python train.py --n_layer=17 --d_model=160 --n_head=5 --n_kv_head=5 --head_dim=32 --d_mlp=1280 --vocab_size=980 --activation="squared_relu" --norm="layernorm" --norm_place="pre" --norm_eps=1e-05 --positions="rope" --rope_base=32400.0 --rope_fraction=0.5 --qk_norm=true --attn_scale=0.177 --bias="none" --tie_embeddings=false --parallel_block=false --init="normal" --init_std_qkv=0.0395 --init_std_o=0.0 --init_std_up=0.0395 --init_std_down=0.0 --optimizer="adamw" --lr=0.0063 --lr_mult_qkv=0.7 --beta1=0.9 --beta2=0.95 --lr_head=0.0119 --warmup_steps=485 --schedule="wsd" --decay_fraction=0.509 --decay_shape="linear" --final_lr_fraction=0.0 --batch_tokens=131072 --seq_len=2048 --doc_mask=true --train_tokens=508100000 --steps=3877 --dataset="wikipedia_en"
Each number is 500 + 50 x the weight over its row's rms, rounded and kept within 0 to 999. Layers, rows and columns count from 0. Numbers have three digits each. The size before them is the row's rms in percent of the matrix's.

# layer 11 MLP down (transposed), 1280x160, rms 0.213, rows 403-446, columns 0-159
094:532488514582524535518566480505447476526535512486524430479573585429522501474531546453534443406605575510546522530496380397488523441449521465512525485495426454505524487588572525584534559610516516557432513535496502463493486416562402427437456435515539501420537487607451443591423575481498530459482460513558560456486458509477487505515498521512421521515537389532562562430564509485458460496560475554566597474604445544570574477499496482507427477453497441458496438492447505416463494515448459
109:502496440551557510541489577444476489406486425567481408500516529489510464475528501548499511442522473566439574453431603568519500419418488405556446511475626492504440527508575512488525563483591470552459529436552537456521533448555554488451500506514417554406455521580505490460486478535586583526422464570550485509498389469483472521465492424501454460505471479483489494467484528537462545474418549588579484563484563525611535545439570440479473493472448664492446461552526496485526518425534449
107:453481502441496561491561486445488523557474514527370516531507403550485526421441463465484544568494512541572481437593426556500422428453506430522405457488541461554532543387458441564516442489506472507573502601626500453576512469471423520529493571624567489570535510471423545561546465486550435486503521555602489513410519423497555420524469539508472489580511478497461481518481533556465449502457517551510477504491483541502502494543476398494438482447539573505511462604503412463517553448441577
081:530540429470485507447458608573560565450545456440460431437472411444506576533508585457489499482523518492475372457535501446593473525523542541451547460518571519441443522565479489527535463526476527498457485532564374459531564378458484515523417515444508533567543495487488469542503535555535605505436545548588446474537543576546528409412480595485482487509486466410574477512397477521537547529440480512456469576457533500563508482552376470462547541554453437492506491520520493595539576500527498
098:528488477485434440483508494555481446465494456491524507470633500488527456561398557503577512414520579481516531541534436503477529521552577564318469575529497531645503472501470543520599477502464491449425495458466507505454447532445544471484420540488543509486484527490509459511445484415428601466473509444496462475523500470470514522502536487478459544571516451516454511349478544425593497473508465648450559535525528582468596518531558505451494574409561546471491473550510487532420498550533505
112:564506520534518475509470468515512505446472446504511458429623523493481543559497517414493426517562580619447472510561467399453459492500443529484505578430489499497596500604519536417393509495539583500445544497523518528480446435424489412462532456558594528486434567471469508507443444516539515462512506423556576503452563520437456472468516445499449499530426468463510525469478552547552617478616527417468547483448541491559534439438583535546622533519513575536505527458469491516521427442417450
097:553445458502511554470544524479448455485530379466440531406522516441578514460469491466453462516524638454616500566417520554566510364597390545534520506464518473492531510473516485463573470486519510513451521437559523507460574546543521489415463411429463534476467520494462518504523569498531517517550534483487536504574488470477549550504557460561470506537551558555442421431557400532518464514598522564436406490528506508470489386528636518421457511567546478497436491507440467459532503588496502
099:418499431520472602502517513533404476484434472455447516541583484482496472494491529519395478457521505486323552509489570517557553447546527468502556505513619468548508469532563526471434544464499461517503435487513582426560379528499607581488504460524472541475457565431564468524467589518523541429491563514518434510517547521433481502483516533503468462472504521522439559488572422482431489451490449528491497615529496525435528537509471445482475465498661494488441661499552493457522446457483453
094:442510471482428456450454500533577537526447579592515491475469500482451528512453427498469508460500468505483434566560429501509509501412533507447457508424593497550478524446575502487517418531515649505554507522575491525499565469587537551502462636510507523424545451478450535527404515435510514472499641502572576490471400549466447503574437461494451465477432469482547446448543480494504599608447494530476404443512495461593491543475419517487568540394475512496535432535501549554493507445553524
102:567506419493501544492539488500527516483436583499448522411508483521466505434502547485414506500552491592479473563468553604534487453514500534507553518453562499418528506515504527471502464515533483452545402427394513499542515390459478507505486489415638433432435570530510437537417464438618457491625504609543483581497507445372595502482518463540466455506465481521577457438536474465489580523556472514531541592571461478468524531604483446538521440513485490432556520505491465515410486532502557
089:574478466467608465486504379444490475398524546545514493428603536502553497410438486633506571530463515499467532511517510543446552562472462498593433474482551459425544488503477403424531546509501487504551461498520516533529507411513605464564513483546571488501497480601512470504510432492468532527458524452524557466466492534519532568462504538513406546451456593474480405480529512448587522462556484464467412514524492574532552496468479541456440420493569436488391529427397559572566492533426556
097:503511501428586494568488558512446531496493514485549459562431563526490446524497490506400545524582466481430462526466585500500594467501553550507472472482540600501507451560441509404445501481544506408455425490580505652405437513565507498455479436463529504520410418456507453554463422504503539592518514550486509403558500521572466617457519461550550567398547514472531553484525503552531506427493571463508478500568416533427489478516529490516443544522504471519473449354487490562483583435532484
094:477502445477623481459497485510480518541473511521512441485474555528530519637565528572406549553505534434552543411450510484551504522575531549481409429479557468506562421535443494526471537493464565435520562542510510520506580486531489447574491522532585617484484486520469432409541515485468462480499444399481479460617408504558434529459486477541481534440404533491548464464494468485532469482450533478552512584497507487557490566531602550451439426567482512437426529434373554485451401533534444
098:419489517567577571481455427447526493506558473514450402510501570504527473486473415637434559567508572475520536472526481495590450416588497529483493538444447424488565519475458519538563584467538466449559512533540510549564474515514520595539541465581430474550496492519543471471492531467507483449476499488492467488433573488544482429470538499475511462494607500570528410454389443482470493409590473451530384472575476499490479391405422438533532546568541571487500518458507482479514545588576448
112:489529534482519499516533451489541428506528621537488568502506447495509479442450597481516633452526472434480528475561546457515484468515464439526426474524513577433534466526479494374530524471492449441554622478512452478420528506439444587572486578511458431500508418481570544436494453530392485482469419468531550491451485492495442557469488537455519525484543559588495422574554574562398515489468594450449559446503438424484474546562430450537568476478538535449425571526524551546539470510501608
103:499534502478452430479502529492485492551480549481558383488505425445560514576508503552556501579431502586529468398517528503630523484478488531504450540494519549597468507455472453511512527467334503604520469568429410608497489561461531391476494567541416458560556583484548522408533559499524466548497427562570493528498460486475480525488528555544467512517501473450509479464610482446580452498457463529631530500464501542456469484497530500499497468493360480514500512417520498448434416463462520
098:527487547555558477472528457488536438494530577487433445545453586505525367491531457539499483478565420456534565536456525473454516564416527505580589517481518481435427468529488432457511447492609486586445583437399482533462522454588501488491509515503491508477537520510518460399573484468579468491497594565479513504438453467455519573394592419518552524501462513422494501425433563442512547522533547532412546561612488581517520541542503451532580526508466486468439433486506462466401543418532465
113:517627507542478469564468451543554567546479421433513402475569567478521444531511490604460420489439501568458512408533532530552435519446521486551549456473525542472431492549508494531447499440532458496411518427565516545518502449520592467604474484543466623488480470504556530448524464488530587485491442539566554498478524487547546436453565503560493510592402551512487430523448562456543506450486499529578498461485337453498485465415503547499551471476564520428429588466488428543500449420507497
113:536510384509500462523535434536521475469475462489465476537616493607548468476521469535549481679514608497474513532418485525487468455461551494476483518502469476465530431473474496584559502450547488459415500542483588460499398571504553390501435472516475542461482538431539416456542539535413555487573511469517533461482482513493499509517447466466511532600517519547547509548556517564542413496420435516488511598462497560474458465603474473488462440489459443428514599426531436507415450471588591
111:397508557475426520522498356505489498406554556541595583475476514520529483506538466444518609495454473536574556455435472530542541483544438460544406568566454439567469504481468514437444510517415446620481493534514511454613545489494516474515455508518470517501430563444581547432496601525547512447514433466504553521453554481545502552523558437535569539549478532490517395513443455511486544393519486467487432423508514441517522375557413564526589542508504460504475521514509560553460488457547532
105:535450433483491488417576488578471400458533476541466444472512544510451486503526586464519513452463454504472491497529491483448496451533467582507558485423445393569536439603497477528445498535528532520448508554536468457507480487575484539455558425464508471519561503553491501542386527488396461463576523416515498422377555511508531477553464447554539610512396531427524614529469573613558484449616566413522491574467525510488474492528463530505507511504520426523484466496636550472536471474469563
089:552502444436541520507565495595597495522510480558466476499552463543467474431444537458489530478434440469506491489470552547490482492532567460436480490438483483555539470464516517564452429461472527563406495478506367462529434528581426537479426540539503574520484625438438524507520532562604614482529500537494479485528471415490530521537440537395547479452520536564581470421500479589461540492579395469433334428491504473494537431537494456456578506572447529472500572525512500491498454492561558
110:438534419488496576581579459461562470377466436504480496549544472477512466473561562530499477524436464547456512524489486525485428514386510519546613537407421439492480572545581467447514479461474553551462502479443512515520510520416497485478405430545544558529633633530533484454532444487528495453386530469380480542505466430488552459505477478567412435476475555520431508461491525496583535439459494590486544521499546547577522521578528446499548478504470485581512530521461499550466537595456556
099:454582534517569544450441507550608487565480474452457488519451474457477432489537455525511427494515458509473472532512434491490427502426446543524491551570397482415448470517551497481502550533367506500486393584492496520383551521432456524546472463428620430474557483516528544532526568444455523519529431492494415455425495505588522427555534598474520509575530500581415503462515464555468560481555478457538499487485436550486583469412505501557532592591564465489464586531543424538502511493475577
115:493552496451408568414519465481512490517515469520488436539477518583494407461425426503461575531483491506540566449434495475423382587585537422410480533470627488519492441574470502568436529651497519508586498535494474574559419505467494479509510511518494531436516434471511537494540423388543474478577491533530483501631535495458511561475545430544538516371494495511526455407421488496518503457455483499437520554531473497568562458535464455586486523528486474566565480573551517521439481482536495
097:574563534476488405455521505469385454559525506484463442458430535568417437459540492529481517562519562537495447457571573458379520458512443399593509507487541503572549553541457498549503460413514490474596500526497542506581489459470436565554488459460587462439490450514501556532534500493528457396530529537541567541527487526593423554446487462506461530537457506420486546492532424469549454434502443469535571459485469502515504460573526608460547414488448466562569393542554483597460544575462535
093:536560495553566496543605489454465512521431437518488491485392525498516459519494429531450470503443500510501572636541605509453508604519438557539484523515530472540492483476473533405487487474497514494627570427539496519548469530477496536536531457528440435565388523479415437402464499496493567516562520552498469486621544420524471525481420666430497480501445501382481452556445510558546482483550569421505498478545537501510566515573438490448498456496449513453569512487387469501494520530477503
100:495498427456524493444450463518528549456501478329439614468561510479444502559517479520560437485491508473488502528620441532447544526517425478440551499557447461445578485416557452526502521492488497537557440564453547525569581509577528456481448427445528463451516518604573502574419545494433465602447547470455596493517557477467463523539494506557530503454484458520371536446466475481433549449615515472537492528459521550516561423463506522601500461467504569519515516501545483487618452547445517
099:478588440514464453519543492511493410475490509627546459434557554527467405424533441610468464480449525438397496472539547423526469502554511515507504531482489486516552547516501438455431430484579511512465506498558493486480529493409500498519427537455589465498468534560447515495557630503500502571540539437341466453493432471507478486520512411456453478435607575459457468437509540464535504490521618512639583502529510606478426598540487457481482494577489522512501507477526527512533464473534550
104:463561433549553532463560508447475434474449543516451491402388488517563445457526480442508441483538489461480573580579570467412460487417471519550496510536504520493565525496498490530502529452400515484513551577499435464471466543579500553394432460548508502569437462497472555468555511498396514513452439434534561512572530542441580561557541548457440475561481521406431531540541455511479584446460609439522509459514525447517464458671522482569584533480544547469495511412454472488509490552554547
106:566471563467464418381577485531417455498534444474511530633499548431437514560482498463488484469499563491484480573612454481440475515430503520521509546535445469460554440540528500486572264497546531535455485493445514449464555470481554488462498469478548492503550519540581408494490467499462430500458510418427554559502468503526535487563384569507480527513579516418525560495439551500487555572541525486559566464405487541447466512494515482495564562480477421515541508536583552534527537560534494
100:478585494521492508493624546521488422488471518452486560482384595467483507489542439469520539563443524525451451440454474519517519467454511498485497542502536483636512506541475431481460489492478557463616469535495496463480556581411380476512530557491490589541471504486565476473520412484467506419452452560566460367452577445480525506547533531521534518627489410481431457505567537498569475602480466562475507548494508416470543487561467527499591454516432474369553471509515571503462452467564544
098:406544519433485442545542576478579478557455569501422486495491471560447521476548569549429546511547479454480510507512565515461533391539441641505486516466456492507462510510512469491513443414588473597487505552467529428467420467462417443466547500530509527454513529449487483498443468541484442559530428598547514499542569474510525451464476513470554435446559494528438497459488559549620451393481517370498483522481427525535496502638482427516523495516509457526551547573540577389510450473598476
103:524442460512450498483557527543566482500480506517554539563448500485529386528468530500396452481535528557426363461451556485592428567441490598545491532552489539405479457436429499497494544484462500350398522576425460541547508405584555430549508476469494546502522507470466519471527530459605509498548510498507436516477470546489471554499412467520541550522509479479541447476413537541452489484511492557590557496517473509488508422475610464531535569553564456405463523577445485497581550493585570
087:462554480500459497488489489512517525501397505563442509551490487454471425582543508515517548519387551482477427491472442569511497459468499488487492507434477398463421477591495501583491522502557477538509456560449489461605475514411490476476437532475511576446511549404475587486553579545550470406619458442497517560533505508437550475535590524523551476588505505472545509534491557479533498488528518510479486493494503432526545568560414408529530478575317411504577429521532388596492469451483540
104:591521453448446552400477529490541436538482530517428496315513510548486472565425489486517518497543410500544484558535451523561483477429595502537495554489445503504484401476385461526441610483421604543435504518449452527516339552449521484579535446475572516455492551473441535502472469489563452582535424446480474488442502536521495517538526493537525548502481599525554492510472417545615528459470453573430512531511452565505520398548531527491529496514449495501525495510524554534527533570517546
110:609503492541481482524511370519431501455420448459524582466621569484580487561541504496469451525471473559522463435525394544422529514523595458537454497472568465477496513543547455505474555538444487484479434457490472561452486424461487448577510475450429560398455450526532568584528483569473569519542499458574522459533453491481538523378560480599553551536445407512579485572451597563545565541420432471535499474474501466469473543441501554551483490533456484446469486470455428428544543474545509
108:582507483564447510510521577435425392451569618497582510475511517448512514520598568529566466478420467465504508506567500522427526542504475622571434510626472503493568456547453481547540547566487456492531528486542512462530444475491436529487492479488501537386511487578426468531502451497502534502508496373526482495458483433513586557457449495442457527606509565533548425486562460504584443577478520425363504490527494599485449510438475466438505481493451504505469514482437563454442459517541410
103:527568505507594563472483479521502486537495450436492498461389496442518553577524480492602499452404499427437480488499431449488418676483500492454502582558543533570562505493476421491553485532407486507528502460553583520472450492554473566611531430531456468543506527450445452576449509504527464515520399452572454535542546550515470406455524501478475567519499462486583398591529432464391428493473519516510500482518522455522530420471459421558500423526487544381519526519502513491511530559523566
108:504527464512572420494515420494503501459484414506458590477438500521454474486504553444483564556485565423489466478497542499526496495464529502417379540511479454423472578530502525437502440554579452461509563496513524524565484431448582542451466586439543520422532518502503462536555544490433487471470593491557520535412553497500532572453483495502501558508555517534518510431521478558574427629661470536484480676490560505426428552511557461417510510390492547496536499499536451541460447500481430
110:462507494512515519579555490517444514510500558491499506436434427477618478579547502369576485530528505413476511524407523428518524524518422529580609539468433556614524550527503476548508507499550499514442549468527501459532547526545533502443492434428545457524474428525600450456468521435518543393450443396453534499510638486496492530499496486388436544426490519484528413504558488559498456493478497551492523585427462513490477448499517542532433411503582584519512501499475413467574444471501600
102:489449474602590521589510406569540500526441459524427502553477511485528502510499523584463434493560450526482625456486527591457519508559539492445433599438464542445507540474557444517468530520536495514451597498553485504555515512476452526484401442494445534474413512523496525589523551490487505491467487489451503548513551635484563444492440512422438461566467473517422467454535475535503572509471492461507520517472370616572454543457510550450512388560402525574443476386441483495513476458534552
100:584491490561502546540537568495452563530531510469513549602478496479503564444468491510592408489472467512515483518490395483537481550573554586446572489527536573383538569544429468526517453529521467474508380547475469419432412587435394518518420416490432451553532495449420552463530527516503484549454448487507475601497543527577607535559527535533525543468521442537464460442442505484519479489536443483538483545516566485422549407448450429521524531463592535429493558384473489502444490512475471
102:488545455511484420476602544512517489467542484471425489536412536466473528534477443449536523538551504547503421582439500559528517494503414487440412620607503493471442546513455564467472524557481540518540509483533484543472459482456451378560522515494501513463510538486442527530425432510474482527485560524516461427486549567466510446470504444566517573515352399535522453471557520539534376677416454478451508516550579569487431532426559514488449491539467494552502434546496536515502566509597526
# layer 11 MLP up, 1280x160, rms 0.226, rows 404-447, columns 0-159
108:436398460492500534537466529476476461533467494513635527542499568513442597401540482486525451465541419499549425517485431469486465521446436473503523504445544544586478494539559528544495480549469481487344521519562542526522457517536452414488509473474473515475485504556576494523537480537509518618580635500458519582583516476470464545560459490509503485468532527499514378471430557479494570524508619466545577521441608494469482501549519491398461488374420440494509485568463493460522473545421448
108:605477439446459481468466505427477546507449484429460524490472513558513478480501414517451552467597509516505508496536531508353552490479585475485552483483575484572554578417416524525482564536455579598486413378465479538561493518516448461596472487488557440500499450454440467402564576499545564470502527439533461540518511473626621523544412473488547490551497407530517560503453509484504485504457481507466565419513515479571540532448500520464491416481423568451570475502469535480599488446458550
084:492518511537606453471468549486447514459504489432530607534499491481498485467500492393445548545513513498452549519416614457527501520475580531476469469513463518599518494468503492499536504505468504584471541514480552526514487642571460458414578509574364458461584441543556536436509475450416398498468475521514424455469538425548554576547433541435453514509396528524549490489445447531549461561590479471500467481530537495389519501535587447502593525471522518454440446441546577439436529553443517
096:507443432507390449501537573450522508422374464501497594422463361549500541504493406507549512546529498470487511414534553464621461448478469451429506490446535486484431508555451538542431530510455494535587533411507519554433482554477407462517436579627535522493550583539457567485487569515512473444458568499517525461461489564515473492519479464464546526488618520562462463505498493496492430513585442542530506423493574542515507560470492472509476478393489480567445550543585587481426458490515475
108:533551571408507493506505539436534468469486546424528504568577474530434530454511536533610501493438558406608379439508430494565477471511576461516555507544523607448513548512515473483495587487466370503389460416503502582466500456485468505545493488424507459454582476455471450417584533469477543570476477471473414520568549524541631572502592459425469470538533450536538563530530485500466482543515497535507518487548489491438435480498429441578478451497467482433517425455577502492597505508512510
097:509430441483403555511526414496508604414520455427492487508524367550454499463471559543407537541497526557501540448538508513451478548483500426549485510529578570446501551521452562490552512608447327453497480567541462455445546582480467522509436475534519438497482452481502418479522507513428540516557542487506404547511558525493454507417630508506492509453462491526485495540478463576401513494561587597502528474544451473540452552466625456465495481510450609486502461534535509528480502442441523
100:516482444420418478495569488490491427514490502394561556556481478552515511478458559516474518436489435491482548518494624501573460525441582440476537492505482553573417513592537489433420450557418454433451461496452572452534540533520527495425491515543497468531449586488483470512527549480546422468569589533579464501560445476473579562455521478486531501452629394494588484472540510436439515495538438481494639543557495499528524499497491591450566390503474487578514484434568552496450472508525416
096:551515535442493518529527628483403461485523522492505497539525481466439546398510579505559470422505378410569410384545505520474531410490511491488546547511539483480557501492465507576572495503522381534449442394473491433445487528580519411548530459523474435508453498534522516600462505345485488571562512501539485598500490570490557462530440524513443510491522520521485550525492511475456445500525515462519615515477510386553434542416493577601509540490483488538455469531553466496490476516464407
096:531454465414554388471492519477522504491459523486513433384525500591475475433500576514475487508549548432462525492455557426563546476497559488524481471385511477513529558545484543643472556566521549497522556504538468554568521481476480450522598500488496537450460547503507504506436550459495325425504530445484518460416490485508461568486495519430453484616460519540360466521377579534474513537449570580512502413585484408507459546469549491486576491403498540476525514471459499521541509527474497
086:533503492422476404514427467516531524456387503456377507501490529519486476455472544566486531539566512499538460434463442572505463524480594494464534438450510456538429518414529544495467540514393496610545511429523539510492486492442433471535493463579428439504494485574486535550498467533504523450484424431503510538431478437525552509446524502528515543535572539473474420499518499552533485467602538545527512411502535439569507560527463578471581476418505634578494568529434568417551594643529469
096:574510493473392478455552399499509532531485450458513448486527500470451601504392548582610453474505542470472518451515502557419489368487511482516550490506493508449584566430465529565532552491512467463421536498486452536509576519448446441534506556532401499512493529554524469461602492484506533496626549513447533543541473505608533456513518514381555453511484454423417492421472481473520532552411545479538505489431562405361441492552531533580518560500475573543511511500541538558476464480468554
094:492429541550501579555461429494486535465435446514526529488488431480455449481561454502421435520590530490541510598471521510470538452477508465516593448524573494566469474463527549440480506455452499430462600470497474471557445560495488469458567595511467374466582543510444551493605473497421455582525584558462548537565514492503408619457431463400540444516470458493446533547592510563467493480502433504535538431397640507508490542476497440504504570506517431561514570523475471443490484510541558
096:475484536505446401571498437445619536530544484454490483397433445446501488557569519460492464466517528580510495498523590509551534480506448463492579484454559523479424464511443512453474453507496517514552427464500564520564507466552525462466440555490378514525449611488519438555457526465474520514470541519484528497479516498534423560500494366418474519592527500497502424526432486469566473511574508548542544421541539521461476656541461585561418540406534459437502531462519615462536500476380543
113:541541494476554478519524444534506533479525470476535557475524413451438514424537549584582531449566493421530422479584509512521547512476645403488470480555476461587493527471494531451491520474493506556449428447591510506524463558592460504508548405578463490471462500498472539443523448506450502511495516531465456444554478512582531519416401437540449479552420427492569625465462530481560480480568429487436497526424496564529518491483543559447602446489409557459560454479476512449506659554529496
106:553447443494441515549519454484526538583471512520531481508427374480505408501564555622486540526515488526548397519456483568450440355453561494429581417476443483453531511440573453482536502512535515429484523501563534511475408480437495502518495548512403506485545627616466545519558499524504444470515459530487526605539527458502463502450548513509494419493430451498387479553473519566480489509544541545511508461361557526438561529586535565520468500509464484591543493490482485447529445442455548
096:554544537472532473529438450363547477429566498488426478533535501510421527475467577434506465559513521442544482544412494433496527536508412425507536528478494596439453511497472505486513446512519411460495486494532487566439608478444431529519427466423490441628450415589525472445479464550549477448581554499530473468544539489454610498531566481490394510439525504477514568532542489531522463553529469540475544454509481533500404652546545555487505446483527572507400461506538507449480457534404574
113:498477489417529460512522400495515528531467372486597472507479489465471525341402433489442451449473454513494556522505530607410518564468433456566451514462558465486494506487511542426480512523463431493462503521593590552514504548471470361570538618538425496483482513524515526512489536487631541443549540589537478491540553430512502467479574500476429539472513491471501515586500580476411436529504569559475482536430490447474431528450583473459518515419483492453498555571498425550510502555520502
108:479487500503501494554461531467517618532481457395486520492445534568428426496435584513474540481596535486495421480588509479515422423462535466532504427431445511489429548433525631501541513534632484524541426466558489526490518510415503570535475507502484486464499590550499569438492507501487485456563441458475507518492568477577538528531481420596530455521479504458475513540545530468464488512576396494508567404497474537570529494506460557450628437441442582445491402394578472551479547469499551
111:482491494504526568618449468530487489539399467470411489416506462424486456405520542491587461447490566394502459505587598578462481529448574493494550374557509473458540502458492485493426502452500515479487552400518518580471435450521426510530511469526523437580586469539402487484462444516478476478491477516500489462507607489492527527466508447500486532552459477499527637478576531400544515583544494473437528535447540525578525514476583511536466559437364550563444418480505478449528512551468488
099:483515475477543479476455575457489558576492551471519519512567457519558458438476505477548541519468549502565539365428531568438530538419598476496490559567426473405527578498501511505472565514465414466532403470556523416566456450564441517503472446457516506389469477507473476519519446455527522562620507625459471570492500472475461503533472492628402508502481505477521533470470534437497440551451510474443506498533573441533416500454564463424578545411447465542504392495547550465588541525535544
093:525464525498421577565529483470508531476530427462431487554491505550429479418480531529523447545492473524477569439379502607348488399501494469474575456447452568597516555485520539456541478506513444520382456477547529399406429530451480458544489548608515511632527467552551457545576468578482510573529581522477495507467501475509540546567534496493476520473464488487481577462496469509469466537460537480428478522471456444513448503507504546512462520513516558466439561585529440572483387492393567
110:518544495450472508564510510473373496447543626483536479518483478503453483510503447403506514456492403452544508519461503467452410490481429475526454499530499459484502498429463579472458476559429528424458491455446557510472506526516468510382465504502426525448575609556490478539507501438541464531586492605553412481464502569547571481508595535547501518540471425555552553611527547578461531549498528623390476450465525449390471525557544484580501462432556511434497506560559551449456458530567474
094:581471550458507389476473490447478548557421466469445549438537488502536624398435459445503528442585503547514492486435553563517549533455496453482480514552495378545433489565585429384525384538521502400435444460480499539463516518510523468481544440511419472545559548532534497496493446518479483488479494454552544553479530530480500474462453500490388517541564485539441587609471474585504479511485555497472481457441510360544535521473471420561454614512526599484540526519540531558475545524546486
121:424514463448527552633396511440547595543507472437461448537493452367430495490529551561543484536480505502498476537600452479470440469504664395459512479520504489473512481518506475509537423510492488465478564460618514447440585477510462461508455489448517492495504472448395452518475564436551492603471522521416515506563510530467557524507540427552506471459524494493484516464515579467458507470509490522493538486422561499495562536586593560431518558508459535493468473393471509571542603598414490
093:550465494480565551516426503407384519522463475417599497477544505513471558558536510531539439565509471419445499472498405526444458458495515392544532476497455559471533519599403525453547512465514460503529546536471531445496470642481553400546515527541532491415476547524535482449510492494531433444534539554380449506472515525421518531471509522518567473480513438450456453483550608542415425503479500461604475413468489546440499563482550410522499497601494526532466592501490510602508522422421529
090:473499447446531495609507444481372460437482424419578605464516499512469585523494479521534444502453477442553541536461458535535516563451430448531455528577519520599434509504496526425436493582579498534460556393566500511548521557488432519415520557502518432543529447473472435449559621571442538441551499565440449477538541481571472474537476517517574416486508493474516536536604496568435579499466458467565459437494552502516554473509561499522533480442466479437511477517470526419581517503413410
099:475521533445550566489499529393508459495370528517491554488465529612518571467501460515480574537601498507570470454552597474509503571391446511507480493513486428430461516359501551485459564534566480482446537456587543540478464456492452523445529513543545373485473489496483505476552569571474444542444442478518402481452570444548478487518493463510547506537422414499561539464551567486545553439494462476519517536571605479530447491527574523532595413439469522411460469419539529479441484536522573
102:496525481512477519542500589410545537432550499428462524454526511401509462471467545548511467497492518444518337436466545554513565464470475455504496396422516530535425482569462486531430503492467394547437507483540454513449563567456466483519430515505536414509480565533471537528575537576576474461464481537506439538526475552427402520377501501480406513575495491505498525505553544518414473550627573554545478562484525501511585569425495470553496488499517465461389439581515515580457525435449561
106:465408496404500431479522438460523602455495475499518522412500453570464460507475585602488441494574505530449502537522471463406532439426512515541595500606534549496458496601459497488554599584475498518444551495540555542492558536532385513544555523513583468456452469462466473465544458525431504482411505472357398469533553572416453478424538531565412446419509472413505465543505581507487569539505501488493596467517506479472561518495499551504579547469477508526557479454460488529558498477558522
107:524469477390447522457461419477424503515518510474482421595525444514428559493438450564596477530557482463498485417428541383610417495461495466539483489450480469418395546568506545575538502537523533470434540477492516525392510482489493539563513470483496448512580500541524478470437521486537468438506601489484494529441506503500523486514476467494492514497545476461463569562498497473436480529476548522512453530453473506389400573617567527510568501531503553643540612538479474621473548582472550
096:457527501499416508565500562539596502484459516475547430529518472545488456452527538481605426474490391514459508480549582621433492523443459433434477504553541511470371491482485489460470525566444475494533460488574523449518459537473379513479501458420441497549476544526505482410573525469536456557491501448515456633523455489533486531550470451498534408578573520599501443528450471597490440483614462491518568408504493555525519522504513535509513449482464450465582581509523569619563508423514532
098:463384474467594425479535504422555530505573533507541510472496474544423615457527615505564409528548512502494585486458543551529435431494455475505539423560537469562431527472469477483503523512554510329496516463502546515522466488452493449524442472555504517538503492518469463485516625478427365511480527579453569484422463506488500440558560546480511433474567474501414487516442556575471473486591456447446551485505482540468499515498544489541490517487520488542591508539493519364450512610538581
109:546481328426410501482506438501618537551425530453547501460567455468447480476521469547580474473479549481541412445491505507502518549504470481509494463473587515442425529445495538492481572505470484386485468441579527571435415471582498439480481485556497468570494492537551440551537526567549423365514468514442464466567538564478500520441568443490536551574491488467482565515527540407448447505513511600492528464487505540504443520463488565622544474530498547405405523551441509447563466509461491
084:493454455486475505550452445486519440489600501452509424480493579492542588539465571435412511513494373417450504507488557480556457501434569492481520483485558575543501466548486452419443444497484444467478529519478499580546514528480448426451486558563514352534489458540603585416591488559517522439481550445547484462534510480458572421427448510571501560586451504594496511500474477528452456641470537541495494489602503580461435522505409574456502447485524487503460447503502484475553499517408541
110:575555498433499470507513508516514492506496472462506556501518478460478461466557524537487495456588510461519466559574460506559505527477578411540472524518547530439470509393491550552568597501479452436433460466577528545434489517533509497407508508567409457532532515464462497586497472550514466513533433477344497550537473502494384577426620433542497490433425473435474576475446603461552502496544503547516508468499552350503433502426448521462467504567502473575558405501545460499572610563490519
106:453442545506542476513469537455413512600461575384521510438509429416424478501563484579503492447495430451485448436557459474515533526474531465472450430523460509417478559517425496486461583510525478526479429531568528512564561622641528437461556462550513499413565490511441534574485453452477459429512524446490484610466560597567520436438526476496515456484403472576511490567605520512447492468541495521520531520464643508493474510515488513552560464480545505491433531473422509453567516532514424
105:511548526543513506505447495414469581526465414443565436449438484438511566402456530535510443448530496438456516525491616482487550526453539477510573458535552509439551552491500560422477380532416532454529458461495497537569572506497453469558453455444512545570494556529486475549494561549429499449486552466536497503496485413477552493490447426431473549588502444562420507627446568487471515507484479564538634430473558549480554500592489489483603435381456538453520453474455565541540528542460523
105:482465440431437471491514529387553463498442519529564481449437439537459526552406438508500493407593543511460483505473445538546542557486460448513533500492430512528493520501454532553568470520437533453515441370445562619502474537545471485545501544532504465469480601565429471519422581503561570516508440489523503552538493592514459564441516449533435573626498516513471578522452537457427377523579456460428514417479524394498481521451491513541482521475483568504586510493637491482467556511496512
108:519510445499465427579544478470530497500576611493554516446525478505458575471485481497543524558543470407523566526453558450550574591454456433488494564463479536483531517542395433512392426528571466423542518558512487557385500441470522515544516537468530541574526513610507507508497496538467415495524561513429483433558481509496505484450506439511410373534496333509448427455507572473484438515432465519469540519424517514428442530551572507471456522449499552480580503522482579485532511622496480
110:425463526526570474504457552491524551453493530439558525474547511428410527507444519491512504558468534463516425435582472457427532398501546452443448477549535479535487547483547517641521553473360480543493475480438491454554530525520449387495511488481526519531644580485507491520508479422424396512501511565523433559393485498441562560581561495543512430474498530455533496517517426533445498510480557496435529489592527480434522645539496380492582496532449470494538444508529467421535458486492500
106:578475414501417483498483587488466539521526546488489476430424442487519416519474501485485523525557500435499516487526493574477515485525637480471531407484481421446490503505453514594443614553499547478525575483539481604536549495500505512435483493556542518455537443529490511559447491543520456458477614596375416525463465447549486495524586413483546445497426459521544489470532468577427500565512495601392490447484490485536412634542427442536496561480523492516533462527446591567474483442447514
099:504447476535467542471461549453567644423434504529549491425444495446506435509472510526561523489491536504491523542489549469455545439500536474525558472542434506525559543507531493387476512506472540527462559495459434493448474440555547480398498535576464400477512544463474405477513490545523572517474526534474511421539443555572410643479506418551431493496368397440451558509540488541437460521501485578528585394470545522434490531547486460489492429436498444537495383550537427506549523587492498
096:426453524390518471462510559480560546462469472477579514472538447569424478547463429464518547434508499500512554607580540426544437478463480510551455449421535524540489539600416542525479569541485533546496522544510576501425468514459494502520492559629478450415475567388437485518542500499564462541459496455465457468417463490534506506568525443497326473529483487448513450506482576604539390485532507457546482499479534518451485602484557431431510492532455475490598498484532607511540492506427503
115:601464470495469463530546524505537451438413465426556437473650415445500563465497488455551421481475486501517495542437441397543586459449515455458465493569550458474475565497507532544501540503529520452435417380543551500476449546523476484518558518427477436572526479514460398529536593433449461473558569533471477542447518495466529587482436533463527382523555468618525590496553508509521456533517532565422445530511559471584534540465448496450523522533475471500586455459488593497453577543467481